config.yaml
num_hidden_layers: 15
hidden_size: 384
num_attention_heads: 4
num_key_value_heads: 4
head_dim: 128
intermediate_size: 1536
vocab_size: 2048
hidden_act: "tanh_gelu"
norm: "layernorm"
norm_place: "pre"
norm_eps: 1e-06
positions: "learned"
qk_norm: false
attn_scale: 0.0884
bias: "all"
tie_word_embeddings: true
parallel_block: false
init: "normal"
init_std_qkv: 0.0246
init_std_o: 0.00389
init_std_up: 0.0246
init_std_down: 0.00224
init_mimetic: 0.5
optimizer: "laprop"
learning_rate: 0.000792
beta1: 0.95
beta2: 0.99
weight_decay: 0.25
lr_head: 0.0054
max_grad_norm: 1.0
warmup_steps: 422
schedule: "wsd"
decay_fraction: 0.819
decay_shape: "linear"
final_lr_fraction: 0.1
batch_tokens: 65536
max_seq_len: 2048
doc_mask: true
train_tokens: 626600000
max_steps: 9562
dataset: "wikipedia_en"
Each number is 500 + 40 x the weight over the matrix's rms, rounded and kept within 0 to 999. Layers, rows and columns count from 0. Numbers have three digits each.

# q: layer 7 attention query, 512x384, rms 0.0313, rows 103-127, columns 288-335
# k: layer 7 attention key, 512x384, rms 0.0293, rows 103-127, columns 288-335
# v: layer 7 attention value, 512x384, rms 0.0248, rows 0-103, columns 288-335
# o: layer 7 attention output (transposed), 512x384, rms 0.024, rows 0-102, columns 288-335
q103:517499454507518522499508487464533461515491528495524511468483422455461508475541485470496515495530522470497450513494505544489442527529543477482501
k103:535488492487523566465546517509523465465515487503501533482477455462558464497501522505483523541538457466509497553477510502520481528489476552459553
q104:435520517484454502528507560528475498497501488542486504492572538460464555535435452503541503460476525517546525534521494519489443470454525510457541
k104:488566529519491483499474517497469535532422532512539438513508536472450539494497418506496493499444510484529475482517492574482384549521519433514464
q105:532531459501515473580484499493478453522457487498502512462527498496523516512464511494528502477540475518514483510501508481516477426493458515505514
k105:536490457444487523526515522546531473507532483501506465498473484522543493483486491525453479563495481508501484527542516440501552476483496547456548
q106:513499501549515474557454498500458519511506505456503533510510478465524506502547528467519484468532551557481533492493495500525528528453463521534472
k106:482436500540503479521472530501499491541528488476497551538511464498514536512513512535488504527512513486514535500494521447498526536450466584472509
q107:502510439524543508481486523516465478533482514451478437496484476564534523510504499506505534463528550507476540499466530493423472501458468523496467
k107:496532501471511486512489536503482444475488495474495463482458521499558471546524471481536495464512519481539467536535513494484459461517516503503516
q108:483513487548472538469517488482516527518451480515447526502507505477468517461500447532473536499586530476560617520500529504430489477509495517488485
k108:484461454582505492444543486485493501547456490461471541520478544532547541466553448472480539524545532493474524492533498518465499486512515508449541
q109:450535491522521460494452451502520493497496537459548531495500452537506520508537466485523485453558488564544477526472512505532509446504538480526460
k109:484476482461513510543528517500500494498531465449581552489460473496536480454501444503481503465538469581494487532501493463511569497497546579473521
q110:460502451498536544524499518507427521537479466510509527550508506473505534471488452520496472495516551485404550581481471460518496508457497468504490
k110:482507463493503532533480529508492544479469436487523533494467482508536497510460477490467524531511512546508588583516461484466491503485501467484497
q111:536471426518516503472541521518461510523494496509465531525467503445476481521562495494487541476541491503462541469492489506480529481474532514486500
k111:546534533514537481487553496475451436470499565521455535474420503490523478479576532534514562454507455505433491487543489510499457444502536500460519
q112:524529471475524515512574506496432507519542456483458533513548500446476483501475497503509473412459504459361511553502525508468496448441561503463505
k112:470515537481493448482487435536524494507531464497506484504509486469458566523527510515550510449475521469483503526557486542499489482488511421519466
q113:584495519493496511488507536533462490448498495472439486496519501505453503470551492484502475453496465502457537452506475487552488517497443550468505
k113:561527531540520487494466484507485486431528530496473455490511509516482458512572491478500516429475522467471516441530488514502441499497496455496476
q114:435498509543482497524508472501510466484507532468430499456495474491468481480454494494538481458498530505439510481456470580437528506501514521499435
k114:472502575477492455509505458466490483499514522490490554403451476509526517465501455493502508449490541499466476466513461551451453501506484479516378
q115:524534517479517502518445485505510519500491512488462488480519539537497502459497487523512510491432478489436556472535545477520477491549427516503556
k115:519527513433523548510450458512488522502570522472514456536506486526475509480535490485493474446439540488453525449575513474506518498540472457466501
q116:514554503529514496552445503481507433554518482517470522492564498472484468461494464428542498446511498489505524505515501578445503431492498476461492
k116:550537496475488478466448480502513501530531477510437467469519472514528508440541472483499508525450480494487490506566518560432481506470501477520442
q117:516530537520530528499509527506454457473458510514543499516488515547507518519448483516474523457520534533558552532501511503473519506510490537472487
k117:515562518525466520538497578483517455490462515521527470533529469486492443506478477543453498510544464492520531546524482493457486520488475490477514
q118:469443492537553487470505490445491517510462475526447490526542568461491490565468465509527550530532522526507477506491530499574508442510501487500522
k118:443480491520538485539460553473514517546448438516472523483509537520516495574465464521521544542502529497464457546557520477519531492457508534496544
q119:488508516516535479480479503499491514504507520486480427530477500555493499461520474500460494531435497518484518519493507525474529542601581476502516
k119:457571476514492435496451519490501523507476488513481470462506518515495455460531497522491527484507465507473509510471519503463468478508542433559415
q120:539580465505474549483471542454501513484451500528518500493516473488489558473508520478499444536500527504532523517533524512531493502531510525480517
k120:560554499545467555472490544474483470447488498502529487554531520488522492538510507449470490542457485483466534465507479512507485469515570494479513
q121:529501469540473511504492479504530467518484529496491520466505478460513466469538537503493504516559450517512526425503487490524508530484398481530536
k121:526506495503482542490439509486502441535501545532520438539512445528527496479527508459543505469460449491475485506466537492464545529477419552514501
q122:550496544503495451497454483530519481482470556485506523465497526497525465491507507501555504465477521526476432453576491544539446511463509451524497
k122:536481490473545553465517465511515528498534541461455557391477434485546472491477538514509509501488545517454515438565503490508506476396485477539485
q123:488445507516490520500436477532547491540546512479492449503425505578444486484552477506531496478481505490449539529495501539441514524492581526494518
k123:493441501494501512472497468551546534467552480510485477451463509504514471516550503482455505486510476519491484508484479514488483503512542512474469
q124:515519495487528468548493559498499467496465487475472477496560482462488509506476516476535521471522525537556628500488574519503442496509484528540504
k124:562517522476499466556484515539465424485488496482498421500487522463531507498568523448511498478445522468517530493521514504533498447534513532513556
q125:460571496499513471571461538456462449524531504501487538465573517489525525487474492506529538471539513511498448550487579511472541471503515535501545
k125:464568527494534486517519535500455465525535475451473536478507512449526538499490457520499513486490513457447467489490559491437474513529525517509544
q126:529452484528483477506500497509503537504527487506455536527538573436488427502531478552525491537465463475449500477516491452536544485522526454575509
k126:482482478513528498505430435514485604511491479506460510479538553530515509527553522493534566453467553528424499521527484536483528453500518432535433
q127:514559516585515459477478448482497462481505496517508503536495456491529456470548444474454485471564473486529542503503524496495521490539515482503489
k127:545548450502502444527497492504540481500529490534490524513445464549551504495524458510452511527519446484482511507518529482508486527465501549449481
v0:530483514482505544534533500473513529576462456461558481511445556463515574515480440491497554517489378465512563489496415524415500549465535484550621
o0:523541461529461477470519489495531499459508545542457484480518443568476477536490544468555498461447620521446427524512556489572522459565460468456402
v1:454481450503476482565548475513407512491465472474412471481509567452499527538490496562466607507479561448465477540538542499497368521503515482571544
o1:550471510466512529469445503445576496487504540524576496491540437532483556478550535452562464540507485533533510490466439505530600530518462497444491
v2:548437467485530493576439518540492544543493482454533496537509570461479602598469576457547469489504458434564507472527389471524510500524528511537559
o2:468580585529491453482517490477551474480529544569518503480480439556538426458547470501503516478557538555434477546453547531515526502473459537462505
v3:463482461549522457596485504496503498437501511429549485499415498495491459542432530377459435386534462544505472516515500455536456470521472584448514
o3:547537489477579511449488477525500422494559502587499514441527488543475537462552456553508563551513538461517489464512530548482511494507535432549480
v4:525519488526488473540545517454508455473499484512382536498516501553521458490453483482536484491501516559528464495539534509522516513530473534499465
o4:477461473503515474461462492530461488486461527497563487475497532450492514487501522519492499498527512515497495493447522497503443493478542458478489
v5:476436451528433476570488504510482454527527482517485474517481551498480539481583456488539483429505511512520450460515478479498538397481552527491461
o5:501529518531589507500519511470509501506489567495490498473518505516499483473496506482505509508487496512503491487523530497492413544589553481449506
v6:495475551515551567495487520556468449481470491471552460530400463492459549556462496489446422474486469474487538526528478497479505494542490531461497
o6:478513485485492444469509467467533514522583556504513540463531552507531478459513438535486559516491544529503441501515459493515499518476501495538546
v7:525458572558573446555473450510521555470494571581540450499484534515550523487444577527521525502552556546456446559517419548495519488475478513507519
o7:525562431443483562464542521493490469503512477493526522586499477527497514495551386458478518486442494450511494491491590468545490487542521524535510
v8:529456462479466475501431544544458473556499532573417478514521479538515475565547485578527469498484543553556474467564474455538507482467474455535451
o8:461527505514505537541545436457498589423485464447493515491545525462463529482421544413498485512503517441470519557411525555520547533466512536414561
v9:522572480478457480539512519517482443461534489460391524489594495476473460460551493492450528525517574502510481563466578537500541507467455579547466
o9:440448486529523507443512525469500551496455421559588489576405501514511541516464458531559507504514463549528518397514440481457433478527511391471509
v10:464518482513513518562545473445452532482521403455494519500525489540477524522448479530500576490508495460472500543557464549448459533473450545445517
o10:552472531433534533432500555506545434493537609488556516504481477441490499488526481501501473467464503505508522486465513463537535468499518459580445
v11:484478497514444486486445507529484550539469524474527505517470496530484553500556450473573428433461440518506502448533513489550443515534471492539530
o11:503536463518615493502564522493510422525519506546480494407559514457479499551484603435474542523505543450498499512478514524526508431459576543454494
v12:443474490498552545522480461419432511511511464527587472484539449547503448567481462516478510474485568489482513524427500498513489482539469497466510
o12:534590463497442485452540529565569460538495515460491535514492551411501522446520541520487503490490439521556515511566488499453494518457508491582491
v13:521586438478522454467495508509556523446530500397473479497563483470426426520443544392510512562518464527469514544485524483455488491563479519500430
o13:465426559511542499492466457519438465533444548601567536509459494493555545464555449569500511533525559481512507448528466460522483524477473501503572
v14:516546589520458575384525519461523536508508531427505536511491482515469587467551477504490531491514455547418533532509528505442482478451474584496569
o14:475442453452527415536543486482491487490519503543493471479485531510501425522486500498455511558476522465516455485467452496560536530558504410504511
v15:435488536498497469455460514518539523489486567500541510506523520511495489483463522498513533512499522562475504481505442506502593427432542498449475
o15:497564448516506495577538464506480500536553447485484520522494489480458490471532503459488459442486465435478491557447599492502450540556491505488528
v16:491493454523472408532439501528538550510476597507525501469619468514480530467496488467588444548498508476518474458532475488514502532458519474501541
o16:538509537503508530518579468494453462540501452487549515579491543471511490528478540513503533499522532505473507560474517467528525467488476551534503
v17:460446525505445502514540471531556455553487526533482504466533492510464478396568455465539520469513460541455476463553488476588484525483497419556479
o17:531551443526555528475460523457433507455500491484584515531465490459495524576456518505486483523520505456556497510423534525465451506510540587453507
v18:523540448487479559477553554484497545545488483407569515507488484466431502464564507525514470414489434522541505458493425525434473471472509455490502
o18:463503575545519491506498527453514477496521455556418459461481530527540455518465497429473517550561544500450491483500591503532547513539492558478469
v19:514493508476416493437520498477458474498522564529513551504585529479485519489523499468460536493505567462527517498455487527504445517511453506511459
o19:492511474485533480514501483478526573514445453457462449495448512520496505536509505503519480521475394516441511496571506481515534552528520477456570
v20:420529500526548512551554480453434438529506494440563503510502514500467509515479536504439473471545489478454546511422529489549502510476520507517493
o20:529486463467448478468479498536534498505532467509496506523492453509505518485506483458528495474486512467531430506583504494481481463540462479498485
v21:524511457474533498513527509484465517509535522464499486451535518488429474415614511487508425482484454512471508487458548567391478518539525486429493
o21:483488466516458542473552490468506487507406454510450499555492475489549531576397527469458586584525557432491582478544452465549514502417466524562526
v22:546510446529485487483409532446578632505486524475493484523531515545540517559474478519469506526522516528568457443495486480514520516550541458497448
o22:471478507466524477492584470556444400485540462516511497511487521457469476458487532468519505458486495479451546514549475532506502488472500540505520
v23:562511521518487535594443528473473485503501430522537511492470481512521525498460466466537459533509460507504456432493486432530536540555570520512519
o23:450506477461499540470583444518470544513508578496474501496519522487487495519489529541495527413500492479563533541458515602499488444401448452476455
v24:433464499508515458508431518447452504509519497469497497515552558467493574511543478454500558513478426473503505454484446473570452490541496498503532
o24:537529491468525499514540492511510501520465530504486502442471469491485501484517505554510488476506486533513496542469507484455496557475491480464495
v25:465489507533508519554477462520547473533517509419546524453486500486490472508518498563483497514495495406494535566461498534511477521430562495523511
o25:526531450464456499465537522488459512513481484541535491579478497537519550514484484446527506492470557501509477520577500458522519444552458552502538
v26:521466494497508485495462487526478493490524492441500500493436468558488495432531498548483428437526482508505496507539542498459451503514471468487484
o26:485540524532530537481503518471485480503437488544506515486589522447525538517493528414523555586509526464556507488490453504535528466539529551506535
v27:537506508455544536564552534508528456466539468520441530479532459493491439433545545487524546481517490509502447396466591537524522478523449409482482
o27:472467492541482480480483485492467568515436466499543477580454553507477447524459460545466481517553527505558532534473467462431470535450524556503512
v28:409528615501494516553556445466473495504515445439590539475501531499530536468534477575560576481560501460349514434474474530477548499460472495489560
o28:588476443502513551479444598512553485524512560561429481505511454470503482497504522472478469468475466506598470557476529466469451482557538445525401
v29:474516432504495479472487508495469486547488493542551488549508531493499618461561521466572482433530427478448492512509508467528506478499496524538477
o29:578448532497555473491517455520504459459547584479460489410511515511494452500452469523474505513515551501523437472486449498549477559482507494439532
v30:402519524533506474573550551540514484479493495372498490513476510522530484474538523411535554515522466467460541486530459455488468551511484575503498
o30:567527447445519550483501442442505503556560549581499515460502453482446541511483485543491470433463509461474488556445556488479514423475513462484465
v31:415505472478562607606550474500472481479526410480506483459530538498521374490525519447528506507542489492512555540476532549504499512513423479473534
o31:546475533524497468438430531506544503536454532471555512580459448532440500484518477586484492511493534532535458499522468400467480496551582541556423
v32:517444533488484493451585514473521524435497471534485510453512446496553540544484508513499536516479487551485477501517516510556449465537495506516496
o32:459464508527532457510419478550479465547545488468509502534490507480511454477512467526510444478529493429515525493518479470477541474489553509491562
v33:465507553511490509525533477508521494510497501497483464497499485463546547512476509442471500528451477520474480456519562499527467444455518520484586
o33:517455451446520500540493451530482544445535507512545518497504508521467437506530476571497508498518539521521480563465437492486592524478476481527520
v34:523527582482492512427540534497541532453509484445410531505553526480479468481529518463512492539467522491507478459541490514481587506483480525547441
o34:469492503527484477580438453477492498542501514560560449503459457538547516515516524490494467477469494506480508561468545454492422533557521458489551
v35:490435503506482491532516495448541530553502496585473546522516510505501520517475476484559595406493517507494453462494452544508533528497479455520497
o35:555601474493497533444466513496440489453509491489527436490492529461478446486509463487449448557534464462540518496518579469499463480543543589481502
v36:503547488481488471431429491521505436557546521478512560535582479531413479397543544495504524486529452566532477488489500516527416459454438488513427
o36:520467478486525490522555491488471534517410522487487476443441510489489508532510494525525461538512509510484496473464485456542501575563585534457534
v37:524497499486530541439494481475478574531522511562475477505445492521536533531503507542387569597479518498495514495495444455494447565503577476538519
o37:497525521521510477505533562520513478468456474430477496518512521495456515501546479500554448457484506537492515504524492537461552507506444521491518
v38:558519490508520537534522495529531492424488484574507476537534501551517507526498492466473467468522479426478429509474447422440486548553554477476527
o38:489494467463520481469481550485500516544497483482502507450473569472519505497476433543507569545513520495530543550562544515503563511475414535493504
v39:525485510499500426506540485446435470525502507499517490501563482469483519498548509450533450435490476443497512480498431590465485528486504530539502
o39:493516487503446595453482524500609498520549464544511483515455574532545538511463474475473534579495503487465468500495561470571517477530538482503523
v40:501494446520496499612557499510489451524488452484485529468542532590496539478507500487558483458523477512474484533458506477535464497501503510526436
o40:472506496470539532422446499500485489484457555492497446501485484521503514519536466516491543525510514506525521482559456536480508508495542518412541
v41:455529516476398451516511478473465486414509481551459460516536512512549543525488475478502477497520539471512471596490528450507439475546470496563538
o41:540441489482619549517448513520531511599470535470487549444506499481470505492560508564503511512489428498517495455511488493537586517502533538447517
v42:514576464519499512545464544478492499505478512428488494518551550491447522522506511481548441461538469468540458477458519530515573412529502535476475
o42:497448455472553490493541470534512479512491485564485504503503448525496491451510515469492554496467559521483509478541500509511493522533513501482461
v43:487514488532453539623502534513492485493492448585462482567492505479473474551506453508529548536498479545498406538505550510517516480470509506436441
o43:491504475447535531487507490506484516474527505462479495403505508506518476414514528525497490447495535476575576471493466508417531462513508499487513
v44:479523442478549439479518481431541490515522497508535516500564498426474510455491563511467513460538578482495517508450500554522513516542476558483506
o44:557503546505464538458484565572505445478465416502472455530489478602503506494509439467528497530530431506506478469573488481463487490469503445539483
v45:525517536514575577541491446550462516575521443396486524508504521459490514462515555499460515496559452467512538473486400468448591464532523486544520
o45:475534500540510466469484568507579463462462552561505528524457442520491535537483478464530492497509497520480463514479573517479426551458443502468455
v46:543463508525478504513482554513451479548479516427511499549491540494501516580582535536572454478473442485511538421517430511500543467474509570501494
o46:452575503503500486536505449541577543440545477568491494420519478548549489446422488442433531471452566501487481585504549525519456507539498451468501
v47:463495484498446477487541526544472506455495562497531518483500483488501530498499538468515451529528473530456498494521558498576459465498535528515553
o47:540465493498541527501466442509515474551568508503487472485457469433512510519522470527468505489517482478508517478445430501477506534439466513501462
v48:469493453480479505636535627532509446524498545496451493544542535477531555539505468407479444456491498547466559525514425522560506511546457529542511
o48:551515514519534437434512367483508555492554528488503515431468510479415458471493507582519563512470525489472439446481523463457462499511503482415491
v49:477535563473546473518537542519467532482505573463541509531504528446523524497481538494522547482481499459500497450514532473494391427533525482543528
o49:492447466522532495521471472511564457525508452486465452424514465527459493513565471509469486545478497521535473547510438468504627560507461516476498
v50:526471452495466511415574537448524526501516538545435523475470482486516471535476459572457560454471497537496484509491591533560502476440435581481540
o50:490548486444524481548480515516438451418518466447503476494530497450454442471507513483471442504508508457499467455544500454479504493515546420490485
v51:564524487516467394578500491489524494470501495486526565481502485497525549507541498444462485483490476517538472502508489448498534520524517495501497
o51:507469532451554546441549535531476489537439512563445445476471585480490514510524491482553498560506521475453514488502527574488460475457506523522556
v52:505568543554517493516556496565486477459491456454556474508490426474441526493499503482534485497560439476471477520509542485505508541427492481516467
o52:540426452396496549518498484472491522528544563557487538489487526482519494495493448556493530456511550489531496510500469493519505456532507517499528
v53:501432475471448500537519542493565548461476476548432484520445496465488469541466466568550487426464505486550502523498552504494499492462600534422442
o53:550519525487525500500496413468455471507524529472552544482525518535515490437516487478491476572490526476490462471527506475533496464567419504535563
v54:506493507520459494452443504475469496429477561551540479471501500474476499511446531412537480466528527516525509517526432514575459469522489542524452
o54:520476492475562480520530496530542484530585498474517479523536521550493525516546468516487523565478511499465506481522496488515545519529549541485523
v55:555524501498515453444495498482515495466503498495456535529507467465557486449555541480475587568527535446472459549475643562500552485517529545493493
o55:490460480510493571532462543577520490530464476549520470534488498511476510520464453453510429483495486505523547451549454474469469501476545540560463
v56:469571519520532493490579506480510485524493491433509493506507509512499496378517464505496411492480401477510502438470533537492575516537461519435501
o56:520419435529484543525492492496510531532474488504502507461465487508493474574472519503491570463481547536507518517491473474507469424459523491523460
v57:520540458497479461443450527555485453484464537581448480505584436457455441502505464521471506464482561551526561557519630549507429472513533458484505
o57:449437578512471529558514465480553576496523432443514509543471527550524508494467523516499486516483466509496483445507417514452520516463488503527486
v58:480477527464511484459452428568463508482525464484471511456543493410549544511491499489452569560541528484487538509539475572471499467481469561469626
o58:552551519556499506529545552395515558531463605517495504585449491561446522488509497495557446511475483510508484494414533441527490606473461412546395
v59:451542406515507523494472487462489553508478405492452508541564537539539488454482461475554496524482446504521489568486510522456526493482518520512540
o59:565507542454478510532496508522537472509531613468528516463482439515409474498486546529442469447478563479458530432528537462515458542460487438497426
v60:588537478491510526463529506529484530454493480545506499472541472486456508506509489498509493420537448504546473578507460468490505510515537515464458
o60:425446565522479544505486509436517449524515488509519504567472531575585512503490458483497491538527540500481497403532548564526493476475478480571541
v61:495433520520602538565533474511449459519479533448529451506429464535511440512362468463559510519451397505450562558510507551520476460468494570488579
o61:471591400442478504473479500532571533447498485509555539443541518459495546503601481600411541427512596490532463527531444396490523498511499458504441
v62:501508542522582557510553447474446521570496506473499510487544456482510505547473481471436496423494423475520514510455504524525472520503504529500562
o62:472506432486445487493461566531572483473548427490528495556483467504529477491501522541514491495483580490474460533545486473491555456482509473530428
v63:530533449489506541424482500525484558466513496515471474477416494456553495468524507479521456468531508494541477489502418504453479530476442482510467
o63:507452542535524509522497542516497445505431446456483493552537508518434487505459524496497535526470495528519521464488556528500482482512543530514427
v64:484439490469560510510492518538507426513488548490580480526465481575544470534477500478532413530438409510479498553527511514573504500551468486455526
o64:482565520546474440499482464468518549488491512495453535429505503475486500517536488552468570453523564515517501452527480487482532490458486522526519
v65:464510507498469460457581478541526447503532500543502520486488521495479472500541523537543539460518529436496452464468582552524576450477513538523487
o65:513476482497471532519416522483509492500468534501547459506486509437576558492525480416466505563517470535506565540548476440477446520515466483529502
v66:543461521528499495474537509476527611509490482511430487480504529462550577516610515461520513510494558462537473506513435482492535484480533492579544
o66:519536514470504506517489511541503418469540510515508483504477479501494453515402487506441486479470486475449508516500553500478446530473502524470488
v67:444530475539502481572512539546495475514517467446489509515607520533446438441444514511539422512534535505490466419469541453508583507494479470489458
o67:545453520489511546505484476474526540517480556502459522467482453461493459485534521543478534448516460489482554545488490517541463463493517528489477
v68:442511496500475482551529528456469439504519480587444549479493605520534523440502497432531524473518537520496445508515518505579443496551470474560549
o68:545488512507502455470449474541504548479454553430543494493502448459442449537506538578487473555509471546534480484412509498500529546524583508412480
v69:504478522506453454498521508541565474439492464522508488479490497466494509480498476478503487478521520520459515551543544538527470455436485549504515
o69:516475517447536524515465494487457520507567574491499497537471472515528478510552462515504514550490501472515487448500492470497500535558541484527504
v70:481538534487537554433593456485456497593504526475536505488514519522550533464592516474467471555512485494491507551520363504421518485511496409582491
o70:500500493512470448514438529472561511500467474497493497503430531500478560559474505462490524451504494525489491515424567481601520517457496553427554
v71:526486524496420454447483458502469560553525508507554465461499535541561448468451540517491555545515468535475485533540553524504450564505564501513463
o71:468484441455574570524491551529500425429439484452470465532505409467465551540571482493506454447470517463531528482474426475523508444477480560498510
v72:512540554460604523488505473476418493507501453444520492522522511481429458482549500500531590482491415520516547505505427491474488537410431509489502
o72:496501442570389530488539543420528508525493512565519487483476488537567536502447488468468461507509604484498502513462584514497460475540550464519429
v73:495516443473439511537464527550561493464518494447457533505433460475475419570528478562598501581475466579478510449534607510560529469439573555483530
o73:439499567552542506527515465510462500535490501533561511529551486464530465426482520524446432444506555427522511491505456482444481523550494445513512
v74:500495429529492532481587481540452486524488474493497475480489575509530527470599495524458487545536450448476473559490433518492550457482518452494429
o74:527501543469494544492461479440556480493524486519514471523493455557529565522492491388551554479508573529490521484497519480513483518508483546459594
v75:528478522530464444458469516487487537478453595537539542469484461570547498562435494525572485448492477484490419463506525502567525507496553524449487
o75:448543488473518515525551481506488466537583461470511455537522555467508480479551519439471506506527487500486535527476494493496527453471460472547524
v76:537524465509511488453528523402542489563523508477521501515606526526450461438492487464471596510491502514479573511522533497427500425436490489558473
o76:488466534484464511555479502514514514480427542515493498460426492497501550530526491489493470525471502515471501487495493482555444571588506507456513
v77:546500477446548519450552512446494456457519455372558527505481431494492533399565533431402551584485460497486560475498540544493443436501546480503510
o77:432491539531495477482467518525504552521433504533449495471542534528499516562470486573511518519513510492508525505548406477505544569478465496502546
v78:561480513488544489447491487508554516483525433529484515498549427471511526540501525453479514492488511547546521538521466495439492515474489491523560
o78:450547548495482518525502545498479528443448520473518471513468620575513517459499487528512523575478486501443510491536483560556505527509485461542478
v79:456538479485515512439674558474481499472517486557439475502460447565415495448460465472415530517489461450585495518468460501513497463524493470444480
o79:528397497535502481527417488461520493547488529442506562521505544421523509527541512466544467451569504494422471460509565526472524518496498504516517
v80:469510574507510532481449501558501523519496452437537528491550504513471526469534476470492481471505522381496569542461522508464541604516548426521464
o80:571507502394463496470566527405501515442477514541446486492444532494521516556476525480492485534457477550490469508596417454522479434504421538515585
v81:498544528472476543461478507515485486511494579466590486502497495489482447441490515572509514542518535492442524546478564419477553565485511496505439
o81:484425449546527503529518513447524513511487454539400526488524485518494554556490524446482493489472465500497524460541486564486467453505442517495520
v82:523451559470508512428427475498504551522513554458460535457535482440462517535449472467532547490504487553511541497509494556493518454474407520527575
o82:412589485522475440491538549529448459527430429537574477594470494455531437523494519554416500544475516468504478505503511414492506532520616446498464
v83:506516457480541516500453550520540527445522483519410551530539436541523532508560474488514488492464459518498476515480565473471506567502481542566532
o83:519514540500481475498528430505494477530432490476554453479470564492464449472473505494476465519492534482487469491529465479505505453487500490464495
v84:538499449513397479536455460511518525495500473527610478502499508452467482492569525438503497506495535526504432511447574471472507577516572519513468
o84:459532503483552525484536547541511514507458530477454516452478457549516544461454529519483498512506512489455594463527427549544458480482466543474521
v85:492471453522472513490516449515538492509480488470472511483475492445449530488475538540533475425505527514434558490511534503507610497455525519518524
o85:515516552523497460521469499443484511495498578532524534518529499530544485479518450448519543588534509470527428519492502482511383569549463477526505
v86:474572518520560565430507498487510544407457477479610500499528471507498501577531568559539452444473488462485520452516464437429538477474519464432539
o86:515447536482464417520488486486523476593596538493493502510468551505528527457500447445458516573505518535476473607481484462551503562506401526603484
v87:479440486538528533481502448554509432569496508466542491460446521469534539498519496545450505491500490501412545456511470479554488471490511492559483
o87:491573499490519511503478539459498542422505536478483479533545473554470538508510504446531486536448542526529466515488489519496436530505514548426510
v88:421506480554504506514510511490562510466538496453505490463466472501480479478469497466572533562503439491482538525488551539488599530494551463453508
o88:569490482444516502510524495496459486526446486529505517558490480492490531460532480551434458413479560474490465454531468434496387433485461538520477
v89:432463506502470499509473562544537506467459534508556464524451515538561500456543516434545447520487506512566492438481470505523536433540474504427413
o89:537536528543525463516497434488445449486553523514462551446564535447447500490454543541438554452529456521468528521512500519470439552494544536589553
v90:475492454466475401489546496471463511560476524535600445482537527488589522536447540516412454518502540500487512525520461459531479505457574483521542
o90:554475538511519539484482516544549484461552489475443544506465478509430465494505471548573535467500439492486486492462531522501544509519411527453475
v91:517518545511503538448484493528481521456485461522531513512451402560516501579525448507448408484490520429497435472487490447518469506551439491437552
o91:474452501496549400508497564524549482552559522501455474461517627414506497506473537486522556483488429557538551548554483520457557468447494488610451
v92:445511514466470502471515534539499491500490511487540539513569536511512508501581442523462431497501555473463459516470531430554492495502508486550507
o92:545482490516549482535481480438522516530526537465425473417500465455450486477500567490512514507497461490489555497525440499503487498483459497428519
v93:571521546519475445515434505558515483539482475419494500523454490493485483545533496449591491541451501478429483551489598507495529565444437501493484
o93:487519434466501506545520474469481552435465517642507456431506530528561528462462485582473549454478551503568522507529464483493438455542522467507538
v94:506492477485484490486557499488502475513538441460457529474469497553491505496516496452454497525513509485523504417492439558547380483501471506531482
o94:476504511508492470464447527495515519526442553508545481540500534475524496485552511473523492463515480533483472533491556479489528537513532487501526
v95:477445520506492438616397472487499463540527498530553538463510537506506508505445553527564559526515543526530545440521413482547412438443514473472470
o95:504560503502518522422592505512496522477510537464511473587530457466492533483529492498521475505493445506507512585403550487483510628482505511544499
v96:462505417515494530553511524516475490491529517461479423483551489508469476510471477503536547522485417468486589500475526539436537459537474532494545
o96:565516536500498462450442489522511502516483513492561601505407518499495511501536508521441483484514533579546459458480426498539461562465449538501451
v97:472374544493517517435534534480528511544539548527574467557463480549528554424536492388507549482529450560460474520520435490469485448535531471474531
o97:507605504532514493565422457486461444496496530486470533395561548457483519544479504515485504534526477447530519509480515501532524572497503519484480
v98:452360515497523455565412449483459473509520444424548446482533502447516499494478533551440502548531484539492585424475539463488535504536464425513586
o98:473602485546512533466485558530513504501445531520455565516511452541496488488500548463506490469495493440534458566503408490452405507460531523514416
v99:556537500498530549476489528483425537525484519449511438502537497465458512490473514500501551493485408510459546618481527552484417450490444520453487
o99:459444542476521490530490455513563471463534496512516538530497472567515478518515467511524487542462555507531437417522467435531584544545546496535509
v100:423439484507572487442525484525484460509565603516476491469550473425460469424515550464509540507537522539448486473522479549544407427471387496545486
o100:517546474515459490511456490478476527545455443431512503511494476517506502539462493576464493530502497442547559542430504431525544574493574532440498
v101:534494514535457526454588500501534497536479554494478494460502463491511541409567470482476584516481510530469512414564500545502469578477476475539545
o101:498497524452494529519484537450453569452471455477479497501460552514478426585427494573517465478560481506541468538385490481502515489486548505434501
v102:532511560512561603491503469477564510497492472412561517458399510446556568482586521543538544450525543440505599508505481555458480520455522512472531
o102:480534483495416411482497533493455494470539469620482510606561493542517498525433492479494494530499489519532417541514530482506533529530473486561515
v103:514500522518507535498556511469524553489539545485594555501474438491527503458554499445530512535476474537479451437474509448510570558526571475504551